config = dict(
    num_hidden_layers=12,
    hidden_size=128,
    num_attention_heads=2,
    num_key_value_heads=2,
    head_dim=64,
    intermediate_size=512,
    vocab_size=2159,
    hidden_act='gelu',
    norm='layernorm',
    norm_place='pre',
    norm_eps=1e-05,
    positions='learned',
    qk_norm=False,
    attn_scale=0.125,
    bias='none',
    tie_word_embeddings=True,
    parallel_block=False,
    init='normal',
    init_std_qkv=0.0442,
    init_std_o=0.009,
    init_std_up=0.0442,
    init_std_down=0.009,
    init_mimetic=0.7,
    optimizer='adamw',
    learning_rate=0.00303,
    beta1=0.95,
    beta2=0.98,
    weight_decay=0.047,
    lr_head=0.00804,
    max_grad_norm=0.5,
    warmup_steps=253,
    schedule='cos',
    final_lr_fraction=0.1,
    batch_tokens=16384,
    max_seq_len=384,
    doc_mask=True,
    train_tokens=96790000,
    max_steps=5908,
    dataset='wikipedia_en',
)
Each number is 128 + 32 x the weight over its row's rms, rounded and kept within 0 to 255. Layers, rows and columns count from 0. Numbers have three digits each. The size before them is the row's rms in percent of the matrix's.

# down: layer 6 MLP down (transposed), 512x128, rms 0.104, rows 105-157, columns 0-127
# up: layer 6 MLP up, 512x128, rms 0.123, rows 106-157, columns 0-127
down105 091:148218168147112186131106075149092090113143120103136062137115168154111132175133098138163110066118128112141119147089085164111197091120115115077107117145138125199180148179147108130121168110093150105057106181115150146080148142122111168131164073137083107150102139114104102124139105113131109152123151095074089150159089058159114163191143105137157144148153070091077115121161140119162129181136
up106 104:168103105082148163142140161116126153099161049100107121072156159107140102104121153116150111193159120121122104128173130121125162125205144124170165083113137112199136137105177153133081116086095177095155052195140127090176140163199073097162134180102146146144092123179173127127154112107152127121133142101113201072150134108075111092094159116147108113102120110070116120131128111092088130113096
down106 109:115088178144129167155124138086183108160118111090113173105133194143157186166096093131088136117133141122101171163160116136102167136042091120115087206158112056141132159117097155135050114140155181147176135173136103151130164158183141158127161166121156094148075141087059119126131114085104143156174137116183087115178134161116122152113144072114121084106099134102061108137126133113121119108134
up107 116:105054120123125167118192164115148115122107066127180127115105169107126176153117054137164184125137155128130109113116127086102094109096082141129093117094095118145137135065125170136126148151105147139085165193134180121156138135174173104103168208151155102105116092127134105093087137104121067108091097118151183142107218135109109165113164130188157142084128123126121195091101147091154140079155
down107 116:088163103136189099152130102090130140083104110199093093096120161080142095120177110137102074078084111138137122135127151117119101154141184160165161181094151095176151185169158105149099085158100095154076037087155160146133137129159155191137098153131157126086170082105130153111139150099106164192118150087144120152141094142136095119131099139164148146088080131143139134117075080149119177095178
up108 104:172092089129150191079109099119060120093128119141074133090067156081137116117103087091198107156120127147073101121107177127131124153144103148119126200130135102151118186125119169107153091149193111147132139131135136121126149151156112119151127123106134080086132080158124152120166100165158132095109067134117119140141111064102088162143101100146125128063202136100114106163215084197129172094107
down108 096:144145127171154111118164088114121109136132145091117158114109110125108162145086086154116112176069068109112087067125152161105094167076189111116123094093166133115104155125184130136077120156130092142087211146148115151138173136100145140145121193187129096118135074117123092142076135086065096170074098165134076111199102140140097104174144136130147174163151138154139064100144167146155183145113
up109 090:149092109150127129074125098141090092127125143130145127091120101117179102121120179065186045175123084101118161150105130142165162097188081125156072114146160135127079132111111122147168116113128133140104126120034141066209141120203141108115160115070109120145122127146091051122185134150198151115123154133133190157148121104115105130113129082177136163111195128132123097122118144161105145142101
down109 095:147117163067178163093129174129094071160148097157132093147112123150128108130153098141119146064130144118122086152115103178167070141096064130146053093085093113088157158128117174109154207132152113161127157145142166116111127090131183142148101122158123130069162131113130155114165116065132152134127162182069135102070141159151136113103176179085130171179045101140132075127126135144112155149159
up110 107:169163134156130111137143066100114077105104117080157088100140078146124144118121121138093185147111100118108107099072169095157118165119105102161140177153125142160127140137168187176088137095100163121136155119064167151128116087131120191185159083158089088103154105098149081153141111109201200100132097112164133115144178119112118144147127121123176092110145162093126167160065100111203172069095
down110 107:138163180174121077094129167107107153098131087090111095136116133136136079157109114125068144149141130154121146095143099147069177116112088130141106094178142124104106103130090096163172161064133083106174157149210198194119096096144097114063138182132122146120126075110153168138090069124081115123147141126072144140155060167153084090140156144131160135089181144130142124155131167177150136130176
up111 104:151076139127140118126151119141103128096134116145084090136111143109122227152108074174105101153120146145120162099155106145136116176174050129167109092107125173165121109129129159117151098109118121170107183167132188065120183153214096140105140090100111126152075156180121087068123148084087161113092147076120159095217106117108124134117147102091112157149102081098163106097131117159103130155090
down111 095:105092150147126108164128177148074154142103114093052135107094129097103168170167156097108113127116150082115158116133093178109167135161124122108178121152116198215133162166107146137118081152144120111130102114132203057117154138134063099097130160176125136104136130122105172153148120067136159078138105162139121078171097186132092152148152124169075056118114078100160125137099113135118182175146
up112 087:128121101219161129087123106195118135136089092128109167152153108200095101039168093144162099097131134147104156132150166085048094154139102147149149137188122139108158134122126164124154126147115158182126125125141096161101130146096098178097111173143072095110129132125099115145092123135063123149072127178130130050110139101096123086146147094101171129131127133090182155090174158187093123123167
down112 092:075138194066160110178132123098154106110140174135122147126104142097182174177073157131089171060102161074129073177109104156137150086100117145139103110096140093202113172099124206123064145147106153107165121143060115140153153097131172091150139136148168154127142057127127135147133125161119146136159125077151107159125109159152076120073087165192120162117134130119097099084139106140155103113129
up113 111:133122156101138154143162101119116048124109113086177134099119136134083193113164085109093160150119136085124098127080130138162134131073082142151065148099117102112126120093137120112081147093164177113098167149079160148181135089164152114137159113132177040193143083136185135096143122087192132115125112092142192180115166082108113151182150146175121134125205132153139113096096152082119111128135
down113 113:146196143145122109155119120144149123181102121208095103186114158124159088110143106127124105118116068137139173108122094183101100076185183208122075092122088125116202098163110134134119116125066172153053093141140151091079133118142129128129137154128136125130149095063133130073081109109126188143151119134169131115149134136141180153178089120119144117095141140117142053166060116162111116152124
up114 088:091109157152122139067143120091099134151110125126175161110134146168181135123118090079124090095176176145105131092113148103070117116081112049166144209176138172160125098119147134142141149115073166157115196148107156143115082118122137128135138126080186083143163075113131140117120088137112081070131134170145082161153160114120140162120138102155075137078115199169122200117129088117153110062141
down114 092:138176171096155132117137095167153191134124083120135109135118112107128086172108117102116159158133143098079149137142082147144123115108103163113125086146168119108156142093076126091134108145138134141137105162171190122167132109149108115156180094147086150113155155104134127114108136037086134157132115151133100139177154131149112108000140124135070144145121055111136071117111182147093221188152
up115 104:119124108173145112139173123104132100106136054186132149137184146106073148102103116085104127132144142158076087118122161164141141082136128103161144129135174134137124065119197137101102093099056084139138160137143145140113162114166114130152183139144157059126099118158140113142119003106158173136132119105157101107137137115105105115102161122173162082126162128201164172123171083130060099143168
down115 110:110153103129131092195140136112095126107148133203147117122171140159200127105176083107070187127176114056118092159130116137222104149146116158148152116112095120153125046113137131070141148145117117168134136066124143153052108124176165121155164143134128137143116129132182144103106086131145145115121161105084107080134071065154091111137073086159160113112141131138168138118124068126178152116150
up116 101:117134110087171166046147083185050148171134123109106073116110151134128079102075119162149132175117137132127153104158157151069124111135126144079179121149156113167127161150170069150099068138101076174084178155161138085176166158137134158132088131101120094130152083115128141154104090172095181065182124146130115131080113127096051151107131114124162118138134075141151157137114154109166107112103
down116 101:170111092112168147117127202071203062129151164106138083146143118180157116115135165116120094094064093119105106161113075103116140146202124071160087145139179146138115158174165105166162137166095132127144160117145161129158132115079117137150059111153093055151169126148114098164142137159143102104136111123103073175079093196104082135110116138102117156139122136121095155125106132102205098113133
up117 089:133155142146152152099167069138100110124105125097156102125150134116119198111138117127137102208110108107113173112084142095127136163143097132135107244128146123137131168115157089164133111042120128141106111113121124104104125112110122173154097106145122098119197079076117077106171128151177134167154135091109118157074176050116103159137117147104072163070113095111092141133131167111175063112071
down117 087:126131171110185151171138105053084118097146139145109124112058128138147159168071129158093135171139133149206144100125127111154137139136103102128138086145093148184075081153138154111117147164110115123115115136083090076179126095130136086118061131145119150116128136119126159129112148117119074065094146154157129164197176191106167112109170079131110126144144159132089159104202069168082196114143
up118 075:178088105144157118099180092131048142146061113123094132099098137157071138081109118131133126156166131064095121109165148135082147143197137094158146129088033118148142126127155175139129096100117122158113123136130164119161177178137112164170103162074089090128128096156123093097119083116112141103153121084141165154170127102036089171126163149113119100114161138076122143079152197132121090104127
down118 065:071183130083191127136058115131159135098189166093190141169179144046113114120138114181129141166091178125103139131152125117134147109119124108062110077104107159124090144180106140095172207158142108093144146132153183089116094081164133098163105068094140128134176083131141128117111117150115185112148149167127083143119075127181168080088115113133113130102115113100162084156118118109105125129163
up119 084:140111095166153080102149100084100115161127124122108167138115085167081139082121079138172100152171139169148151088126074150056136134130070168131187136154148122173140102111169144131015120135140110140102181219177152141143160127148079133093096139152154128117142114157144169146100113144087125133129146161147140088091097125121141114108176100094135078125138146117175135019128143123152099106153
down119 078:164085150120118133144117160183144123144162110155090135111155091107101144167123135112067168160074140091139147156126127105150166166122171123127084137151127094113134211125061144149120126109150114146154147108054069144114158094086190110177114110065090187131158147115103096102101099138130150110178096116127162164100141149215078157133116121088112148165100053171088112159120161074138126073137
up120 103:140119108162170160054119137078116164112146099124127131121129152119074122092138091106142115206184161177141177056157113123124177174138112127189159115113173126164160113115127093084141090119092129138115161119130133100099132206134068140106144162131186136124096067141129149139067092061103118082081103172112138132175132118108093090140128146139100123135126146149139042165162165128089111066128
down120 103:112137177124109178104127173145165124138103109143133183123081135101209119149126145114112103109130100089114097176164181160105094113137079114140052104169084081158130153139128094156082104081181137115109175104147191116146104110137126151140100093117118169108098102116191113127119127161130082114105169163186139148174123116145077164118106132158064136099152183113103122128157071109150232152091
up121 100:127127137134149116140155126164123119093139124092193110137115147092113170092149134117101146151059139075124156145090091140123152158160118114129160157109153148110143106103170107120159118139121127114080137175077140151091150163143078135104173116130176170167174106085171120103103034082176148125132164119136135156128169122114085122168133133040120073144185110168076139093118173144035075120200
down121 093:175149161135109147149211065112148128195119143084134169104078097159193128107115109179084116110172082175177083130173115132159128143163163085120052147109134105091108151097106102126186138054138153131113102128172130128103121176118131113074123110118116069095095143128184092158090101179133154125142150102127138158104138149146134091115090107127128169133089121107082118122108097132207159072143
up122 083:110119089190147119075138108083110104117100141123144063130132131146147127121101137096172055128164127111157073079127130082095101129124099184129122146189170132156141136149131154163154090088074151097135207151139158084125064111194082121092140167103089130115123115132118115123153203157184125179087135109093115121110111146114119083096116063182146144137152168105131113068119174196125166122108
down122 092:111078133096181172151121078115189129118128136179106153119117094102135055079130136122141161074113068119055171191115139124181143101063149061121090135165133141127165162067094090108101169109144122130139128126120084119148160103096109101180110129121188091105118108166146124115146095185180140096146136126153127194081101160173133129150091163156112140133130102158108124165105162073168170131102
up123 090:141130144193125139158133115147070141180124072176162130127127122207125137123120135148175133110154100106074159044129082160059118158114115112145180176150112127173178129133173125125112119143092113164055109139111123155098162129133082115109161090154154147115134050148142158142108049132088090120114093139113102124197167097118148149179158095092046154107143127147136114132069155114161126119140
down123 099:136114080056080143111134092088170162128149155121057066106070134069098129182169141086140118155093141145159161188118188117160138110133132142129125149056163137126104130103088118088109112137170180106145162161091154128212091122110109141109129172140139114133091120113134133140105123130132127144123128140166195154108084157123175148078121139120204067095140096157083137080169166163086157143136
up124 100:126108140189136150102107110103113133139113164138111143095160137233106121130101098143130128144098128078117139106206152143131117144078066147124163155122101146114190182126192192097133043108113120149134168168143168112089074127106135088121136181141144152095108080141186138174166097101120097112095174107106165128156130150110126106138202106149059139143131117080156112112138120113154157074079
down124 102:108102062048125047103101113129152128094115215162148107137108173083109186091179112116154131148112111149139149179136108134099114112188134128124152107148105144120089113093135154132117133106100143120139113126067163134146122113148142094121130088108122143097119208156166043176128162129170140146105162128111093204137079098169096158157123159114137118134144037135170172118162114171113143129173
up125 108:099112107166147114123136089099107145107147095184166120138157159152139151112130089074116110119184151143115143105118150123150147149139130134153166128145134109119131084101131167121119168127130101177122146205125151080115123165153110142124133189117119088107186102111120132118099060144151074079125073077117159115098101096066112092088178096208149168151121103130175149103187140200016117152172
down125 102:156150144126163079146127114153139118149134111133163080159131134187115088112151082061105132104145171110107092150147086128100074123145120156108161092165101096134104129112146121099140104164091132155145102134130158116086141117107168071114170111124096157093162095064153168131158035130167149196135149030176113127128033127127139110131150162156128184137127100160095151112152125190104104189162
up126 112:137106080162143127150128174138085126148126092155109118129117089179140150126140171137148072166124087148117187125194083123117145175185112070164194120163149140166110154173160101172137103166108162182093146081101143105102134137139147165127093116147063101081089095123107114137125141117117165080100160116175108092172088065104127130087173029067101120144114115130146104139080162168148148126120
down126 107:109124125147150096138146095143118106151136133155095088170070167107081110122147103117173153114127208140071170129102130122112145124122162160084104121084103115160116104195077091097137146179088095131121181113121169122089085148075109101105052157064084157138143150169100141175158152098104142221064162174127105192156173105113140132114151079127131130135097127149118175113132120146127175171139
up127 106:127110163118146212139158061141130097141138099095145082132157162144151131125130102055138105109183107128110147138142137102094186136150133060199139154136111135135196083080144197099157143116046129162100153148079115113104178138115122151104179148104159095188161131142107080098147119055139136105099092148133174135161173124107106111163087113118147139061145136175100157132142128087139084099139
down127 107:102133127209093111120093131124138188086125107124091132115095091156159161118141098140089139104175158150122133135147121118138111128133101143113174094099090146123149103168082135097194132059114172126114149130163106141074081121094105166151114059143139169092181142066130200113141104135133155204110159078111190135131041121126132117179078098110119168170151156104132130124121121165076127128197
up128 107:149154093095138136069184150040086109161104146111086174103086139078071169135136096101109111141103148142116124123123170129151152159145058135135147162091113151100098149156129142098147100074195143161153107123095116143180132112139056117128165121118119100173151112130142162094181095125155145152138069133143136103135136057114082119191102125096128118133218194128134156080097115136117119060151
down128 101:116121114174128143186092125139123165116118111127149157170164077090151107110111135092096130104155097101168110222151068129136151190165141145115125136104117129165136144094149077088162147132082069047118167072146183130136140093130086155117096176141091150131149101107097126235138125135143137148113154089149116116125166144151159089099163199163056130117154104114129112118135121115075124158072
up129 096:133155112063140109133137144125148140139093114107150107128059168134112071140149109107156092138100100131166145196144189144116126094152113035169169118169132127162139128127143191193124151101079113136154109148134130092157075144119082156188175116110125204092167130139117090107110131085135147122092105108185157095115154099088145078095145084095156087137188124070159178142118093085113160092107
down129 101:127148159221105140119110081082113117144111120125147145103089116115094138114082176140121103147113184078159124081115078098156164194098140196116156171101147071113166103138113109084169128135135132163090178120105128213125058130113110112115060114118149104104121100142127118102103125173082156097138174185137124160092110142154142145185130134133065167123087131127129060129147131176153154178162
up130 108:119067181151148100172083099146105132084125082088154132081143135165121148100153177133178156185110104117104080064155143164155127085156160124135167116127194113157115103105123056110157134102109185078091148136109134146126187143173152168161171129101157065127065084128153093149101098149118153064177115112114136135133114119092099085151156137188124075093141121120088143139166129136087065137119
down130 107:142164051181157112176105138165185152156108132145083170124167206149156116114175155107137107121146089090075106116120113106162144122041176134079047128163112116104189099184157069084136114169066105096154116115139146109143135158147136125087124132141138202142144159167113140117090104144118127166172108110125175119132109155127129087094141120170150081071135148153101139109141106138089128084101
up131 091:114117088099121044160172119145136124106102133129175130168161098129109182144100141090141133137115100164068118167093143123118176091144156074194095101178155127171208124103158137168163183126095187105122130100090168106137096142149106132147118103117160152080147132146128045116121160108122191097103068066163167183131098071102116114135139125124135158115166149155122168106146115111090142169074
down131 071:117120074142178135152068162119159099155137156104092070118096196150131168113127167137141155080125087126139121141172156109108160137145143070107153145067154166193131143141078114148116123141103143105116141127108155188124151098114133188095141098122173120091057114080104089187142092167095125108126099126141153118126057181157141143111052098064171132143092089136135136125158154153114175205114
up132 104:148178090086153068122172106104104082115119108121112067103104089165070150126161094126128138200179117121108147114110164108120176140131109160162113186141129121169206117051153117115075119067183154135129114202104140103181130152145136119099183135102091102169078072182170129119156127139164129124105134109154193129137136098085129118109133135098074127099194082153121131133130149115136170124126
down132 106:092146145126122122064131152183110106159120162166113173102079097158154167143175176127182119122058185084113131173148181150128121156133138118135184110132195150107132148143117126090092115167117147104119093158110121119086086143108105188125171145136159132103111084131144140093127086134100131159164156110129158052119104130112155111186127131123089132029140085115149131042085079151175086144147
up133 087:175148162126104110113071141153134102129104080160138175149091122146173131130144195053148123094221128145082151103149132134142200160183150146152103142184094164157114108096151117162100135132112134101053091144082145124102142121165081139117155130133122112186140150089167098122144141085170183128134133150115177114107142089113099103186158050127171059142157147165102131122133092095124140144081
down133 091:070168125110225131139131144137149083101130141113137155115163127117053099117090087159108108101110137140171075147159041154102144095052130142128127098183178137091139092117087150107181146154105097078135150136126076076178084145123141105125112092123158125135172058126085157112124144172136103132200157169165117153142126168085138147130114182111106128156068107120131155143172142125144160153096
up134 091:187082176110105140155124143135095112167095132141112168094146156152189151141133124056158138119107119144062144125179156115150178207137154069166136136112104124094139161122113161159139167124122129130115102164113149120157157085168089081190116153098179089139194133141129154128171111112143142123085099165140142119136160105127144079169144062075102113096163151106123181084062071119108072132077
down134 100:095150127082170126171150151145177129131111137188138114124113084087095081128124159202105107087085126148188114167152131117149057102122124134155080132155152137100150127094077112051122161170170107109154106187119116116154127125138146128149074088169143080094085130093137096146163166134168135115177178160169128107136163132113116135106106117061116110146071056113086155153162175118131210128110
up135 120:115093109086148100154173109163135073112113130072158113105128184125082143100151069143118094181140115128138195099123106115140121086113097045108096163142127134162128091106161113137131117050143120174138150131102157129230148124130135120129105132104102071147125147130162125153144151111188104118171172111158090156194190069099127161096128144144161116106189108119155147133068180126096074102109
down135 123:131070126106149205152124085107069172131131084169076098128147162176158140098063199166116075113110071135105118147175101094148090076133126092135032134157117118071151158176155146104121083126131191123135128131173133128136195129108116125139180099161147110135177114102115187130098124165103091138151122148140114142153128102116081133126105164109130172194185117128107144094168107131151119125151
up136 115:200161109113135114107145137073098108120138099086091086113094089187119095104143071150125124115085142059126148191097144136133135128140102172130136184120111169114143110090135156154146148087142151112107087125099141071110082141111098141126126122149073129124110163123150049045112109090198113167109151116108227190134139154135111145166113106133089122078148109092168138122157205134115127086112
down136 108:081133135114134123084145130112160112113126107108103114130155091133142079137105126139156132110095155057095061138130119096159123134104132167141102187124163111176102164073134134097072116126082089112206132141097175120104144197108113097143143144195178106162106159219157178126081179138133137157095132119168178064128112135154165144128176142073159150113129114114130141141108108188148085126047
up137 106:120135106140133121175185153101104062145110111172129159105130131150083135110098061127121169107139108102156078076092161155138149136082127059169152116101153151133152176132159191098153093129162119188102169083127135103127136119125112144163149116142135145123193178118118093096093073079078205057109115129151078148120177050126127151140111101182110104171117110146143109147156197157122113109111
down137 102:155127148111163099107087179157145174079117096106122129133124109071086051164162089170170120143167071107125161151202137162123095075106151175121116147123164161151128154178185091162105144096129100097156124144176173130099110139112145117119080152093187052136064104130178149090174138108168123128115106133089087090117087107110107132169147069131133165114124082146143154165171107129150123140080
up138 095:142066090133137091155107145131157043126100139121151128131143132089183182106124098061139099165157153101092081127104172089112144119136141105132131187171130118105150124133125090170170175085107140130158145124091198125143101094148091100105157179144176059053184089133101136058098122137165089113125120081149126136070129118129118145127222077161149114144163140107109175106143145148120140139129
down138 089:124118161136135071093136081151163163156133104117118096141131168192119148141136119098119130150091167157153184161160165163077167086105182135080102049148128106078086144067060128174147142189113165145149140115169165091170153073135074122148153089144130145102130151097126101048096107152116098193126087120083119173123160121162094156133125158166108092095154117145129138074134109116140141142181
up139 096:134141163114152093158141066132127127156126063095156118126140140124144122098097130051124111179128100149115119143118161128132158084126161088124124133151129170115171084116212108131153106141096124118160084140133149158139129103120107126117101133114140031161147146108157142139150137100146147077092148177148086111089134076091144129151139111196181013113158149144218212120106101097159094112131
down139 095:128128124180139133216127137164120161144071149161192155127158164114105125097112184171145126170124135071156099138120165086112087161147117197063120144159093118099115126122115169121148155110148080192142123054202113136112109119118092087162153110127140157125141144063181071119096121121081118158140141150149088128077133124123081133124090171138128132165072131146167078151133108116065095089163
up140 096:127113145158155123108130158145140127180115097130118167121102095116157134100144085045094116132124115157122198136166116081145179172217123144159140224126084143095170098135088146094186115127102097145118105175123092136115140158099075149109079153131170133097173143140103124102101099116134145149135115148138169147086149128118137144150123142087149127105124138177093221097132157176050051139150
down140 106:119088116114189128166137137104173097123114123105134121151073156105166087089127149155083133123147129143133106184097116151168072131101127102101135083155094115153104117163151163130121180086141131187150109113099139142112074127165131127043110123085123144118158118096110168078084139151059141114184160117118099120132102146153126137126083182147159180238186139146109062139119110127145173053165
up141 086:158064161114115065120164169132094093151115158125176129123133192135139134142057117081147166093110200172070155177104126104148148129153142089145138122139201159108126133159092090145181173062087105162135128112129193127205127123157093098129143125107167146045148106111076124066100072120167153143138122109154143112129127093130079150123148125151108140128114120103111185110125131120073116110087
down141 094:155135152125202072185129089129157102066184115148135093107115099113186154146137121148112135120131127091116151192131153128133163099165150091090124114147161140091156138100058128137081097168192118082147152182140147201190166148173111110151120125170138149126100136132134108154103117148139106094113136107144121155138068092101088075050030084129119178089121094130093149127124144158114130101140
up142 102:149080129204149129111167124112051109164132139130182151120109151151139105096101093123194141149118122102040172162136115108105164143117134155122162112166139115110106136147062129080115121134153124165129107095122140173153127146117108133200132109133125098115197148104097124111091042156125120125137136110128136104105159067133044118160107116173141134049105165087146135107138155132097036136187
down142 096:161180089094142111122138108090136199099150133125139069109122159060171168149096185135071087121118102163128104113175126114146103142120106127158105175143137174112186200119084079127131069093086119146137162065150180076138088117104123157131116166143136144092108120145111128137142128100187091147144116140155156161131143090168142147121133127141145163073108114106142085096128084164173182110027
up143 082:156053104130104144089138122175093050141103151131066096136103171093147125131113153069152138147128176169086124147094164122177114142209141163132120135108162129090091110129095160129127142101117147145119122143119150139227155095154108083134141163092126020114097128104058153111144096143190133105103144111154124139098151097116078123139154102175179140077152173115108162140152111126116083120095
down143 091:138186144095154140092131082118157165171112109150126105124101079159114131181115120156165155077072102111171116126111107093139122108082143146130074131125123164148159102103020136114126183179171165125059144161181149128163131074152099126158084130123163167084064141083140082179158123143165111132157158161087161101144160147116123130102094162082128163142159107132072086084137105166135173111147
up144 099:150143123150139135173113130113120141114125015161126102118137159151097155113159085120180083099115092087150143069179151100147121152160106084187154131123150085155115124101140160147094124118109090138058177195132142057120114148179113114115103184112129116153151080109144152149152161109133118072114079120136133183133157114116098095099198156123166161108164086108177173091112176183091093122139
down144 089:154131123126115138145153178078140167167170107131105126164104185131129134189117138058179138127138107123116172135068110121103065093128185092130148146151056118086125145120107121107124133148160106145141125132113144110099143147113137136019099148119172116151118207148148090099131143104086107089105123041163064137174081064159155128114172187169149185091135127156161102147115120108117119124122
up145 094:162116131058151158122146128136119130136091136084097149057160178123152228136120101084179114171127118093105136148140167148139147157174129117094085203118159153083180204139156104105146091078120110104136116134118101095125133138145136146209102120126156048081179116163126083079184102147165161107126161088128126140122122098127102134097110119139060159104137097133095122112129157156109085088129
down145 093:178154107220122121167114123152147128153151080110136127111075106133134192068109086147109173103110081091151133052129147183143185134185076155131169116135110091120121120073132110092182102143194147107110117116115094133115152144053118097076074098176154169116147137142132096133115149167098132130105167206125119112134102151135107106149094185073152113123192134118093144128162092155118120123115
up146 108:133079039151159128115132155098156140145115094105101158145123109153122168063099067129130103158138192071124151136134119090062156151143069156137139136105112124154147135148116159125105124051125168102174117166122138158126093149142024149141134127138142149097207155122108102092080106133104119140113160099163161123080182152113118132115123110127143123092138147069147181047093177178113110155162
down146 090:106116120118146125165142155113170108129119091190116070140172061106141113121141102119090193163145097081101104152055072129147139151093118125131042133077134183165056163103135182149138096112098142124114157125120131127101157116121088137148222100129097135151180120117094142151156157176130138148136107193115148135083101081153145130148107100178174149087171186159152148133119128129101089080096
up147 091:132120159126139091132078129095119144153145119150121138121101144175171166124136117121093102126147059110156107072160133142180153139197117129126112142132131150139133086077076117137144112154158113115058128161114156139154201149165112121096076159104153085133081082167137140105112153110088088105143132126116141155151102116082127129134208064103102143149096085235079130165149196205108115151084
down147 095:136101072154141127162096147052162102072151200079150127107081115131120070129134102123130118161127155127122094103064162135112092165100165100130080137106121118070120102119156132122121135136167110124147092112087133091136102142155161160112133123145154159160157173095108100136044146141114121159160096113179087111162100135090173155128148172139157074151101255167161128166155118133161110136105
up148 085:107193083171160126074124119107121133133145098115151157154120137129064108097151153142086131141097131128147165088110147152120111144154158129150139124118192106210120099160096125131099042156174153157122084181146136090162178169097093096098127124153122105124132159120075116154137100125129162178196049139151091141094154060093104099145103148160164133135125138116184147099143147154085035153093
down148 094:109115147098133139177131102158204129133157149115094076128121102099131160141097108108174153098060093128078080189144149124119193084106131135087167137131119155117152130142077116148172160118053156100095158131100142121117066120112136150158143168131132169158069108104159105119108188158158073139117107156093115130176155190171133131084098136100104093078102151184071109145124100080163170118188
up149 105:143155083122131130146156148032163121107149072109125102137089133131065172168098070121094152171130131076155138120099190141118102105137136146139143182151125102162114111136142190171062110138159157144107144123112175143150113091130104107111136157077075146189152071125177096156105102062114123156124052141127125169128203163116102129171118123104120136131159132113148135138072193085085159103150
down149 107:129159127136126098095137202136174109093104150111125131144162096187140110079198150131144117065130103137097138139096127082150155094130143130098151115079183107091068141093150142097118131134116092176127161103184152133107155120098115159152087149138151144159175123115156132109183147130176069116104153118141074058090105168119084102149179148131150211135094147107210124117121108038108151125161
up150 119:147062111150128120160163143173091135122137079099183139125137110182130113065102024157158135166136213118101172103075135122087145081133110134116201142114137111143169158153153109108089143108095188118131171131103168126113099157098102058150116155146119165114180099154120156118056095105096106140150166131139134072103178129124144111121110115147127118085128186082116096091127138071138137098163
down150 120:112127172113116182101119127099183123142123155145130109165070104122117092107144102133105136159152157156044143144167099097136152158145148176146067180130153109147177110098084179061171113144101105159117161181114103128085134123103149096096134085132114096169092154168126098073100102097135096110141104160109211140119130103121148127185191109105128141098119067205127169102160156080108104195124
up151 099:132056143085158173086182081152170108166141135093134171164114136095115110088126114106131152205109158151112138150149107054069172139151119102149118166109079165161176107134113127080122157122054174187106113115100154192095121114135117143146134135075153131125104133116107130151121083065128147145097150142151102109067157120103086168118114122130171093141114133153103191106120161054115093062137
down151 103:129140121107154160136104105141097121127105073147163132185133172176122168078197113057220117146118106121081111129145206137140176115141149123070073139161087091136098111093092146103177097123163027087113164138091130116102170143096124116099109112151130143174105138108170170134131124115152139134104161143175138164076137116155124116078108104136128185138183148088116102140160135193108123093137
up152 081:151130048182110136094142158133094093073123132157095167119123137122101128114128164104154118106112142113116135163149105111115110085154097118148140100049209145215086144134132173214094145166163124165108176139149127121155142167129119130140202127139114168126129114128122144116063132133128194132117130098126187036125150110119153080137055106108113117146170124121092103157176120111134194119151
down152 077:111173082101199159113141176133135154126161114146148144150097159112058084125127177172074104172143151154190129097162123135152061165140181124142169087165118122080122104056153186104134127078134103170103090170148123070107121145163120126083123099100085092103130153114138148104089083143129107118179137157136141163110132130072098084092098143114117154150053137117164117069127172182118133098141
up153 089:118130107184143195106144140162137142151124119133109142067113152182154133091133096141154122178125128149157198109148214131069116120120149104113181161085090126123191133130163162093100069128093128147144119160125121147092098158081105098129112190143123139110163139113136087141076063086097094154088131172110121122168151174083149121201126128130100114044133096143128192144156206129138129118119
down153 096:126145152062118084171126092070135107108135161121140142104180095152155168131131204080144097056120167126104108217081093141148134133128087131146110069131133149079118136117129105100072117149158161118097126178126114198131166117188150154163131130182110104089144082129114120167182164122176162106136126070144136178071129066145132137110149149088115128165181132154160131110121097111098179157110
up154 107:134103097206164126095120117106119093139117107134135203127105139135087139032096123107136101151169187081124143080190102140178140147191100148141173109088137132150138121160077127103098041182164153165111141157130118131107125136106090137097099087172126133111125100103090156082113090058129183116126142172121130104182152106118126106210139132116101120082089151118113088115178143135144133153161
down154 095:134117125082190143141151198122128125106116160126141043104141092132142137176104215106160124068151105131140156167105136117127132102136137100085129103163123165149119106150123157097115121127063177126116118136134082160121110105152177098176143091255156089160162099087125076092084158110135104127095178098164126105171086151120101134114121112142172108104186148122109167133120118097112191108117
up155 094:132136070110123080168152172111132118100088148145113137089123121111075095122105146154175112104129104168113131152149113166141114114123099135105116086081133148164099171113167164152080135126136153107099142134140163063201152120206129117204086121092116159178060116171111105126147136149191171113119166116126132056175170119130132126120089101186155113146162205028146089113119102122149128124121
down155 099:135169151162117162121117065130116143152123102168128104147131117115149141096139088117149144118108143170142114106095166118111111102131124183144096182168145048076149073110142096144121140184083100147176101097129180162118052132095119140109138105134168047096182133085119101129086113140120123169126128188115145141107134196149173128129157121049116128142079065200140188115159159184088127126141
up156 113:112119079122153142151142140095109149144141085181174153071122169119108086128087110121090138177109109109151103038124148109148166177141117149159132182151181098125143185147142115123144048105088142149122162121081147138121138145122143102184100097115146183165141039120229118173111110096090180076169107082106153096135143127106106129119123153112094098086119186146071126133154123140128099099131
down156 109:104142105118129148100103179124105066110113125062149157145066075130106119139127118130167189186108130116156106112139168169105118133117125162129167135125108133073105179168118192092144096090092230118128095160100139120111120109138156139121181152179088113140157165171162172120137133180153115130138118110127196158129140134189085136167083126084117109158132117093087185091082101142093051101146
up157 106:153159129133155175084156110149097150171123090096124097108143113178083096123143111164133094199182153136143174091142205141071114086186113124167181090153160083142174141153210167111080061131120128132113137170118164110101148140104086118122166117127107104144146141205142115122129085104123141123123089162145100126128120094106102081104164111121106143118138142052123138078142131110143147043072
down157 100:101154164122146116142141133176140149140119131106110147129240116097181164090136178171157096140214158100100103166090110104097086169134101137114151186175166088138172151091145149130150122104118105096186057070071139211130167137112104161144145124172138123123132110139146104111076160090108121111139130109076103128084159137151126142085135138109061134057089138095115141101122094130114111152111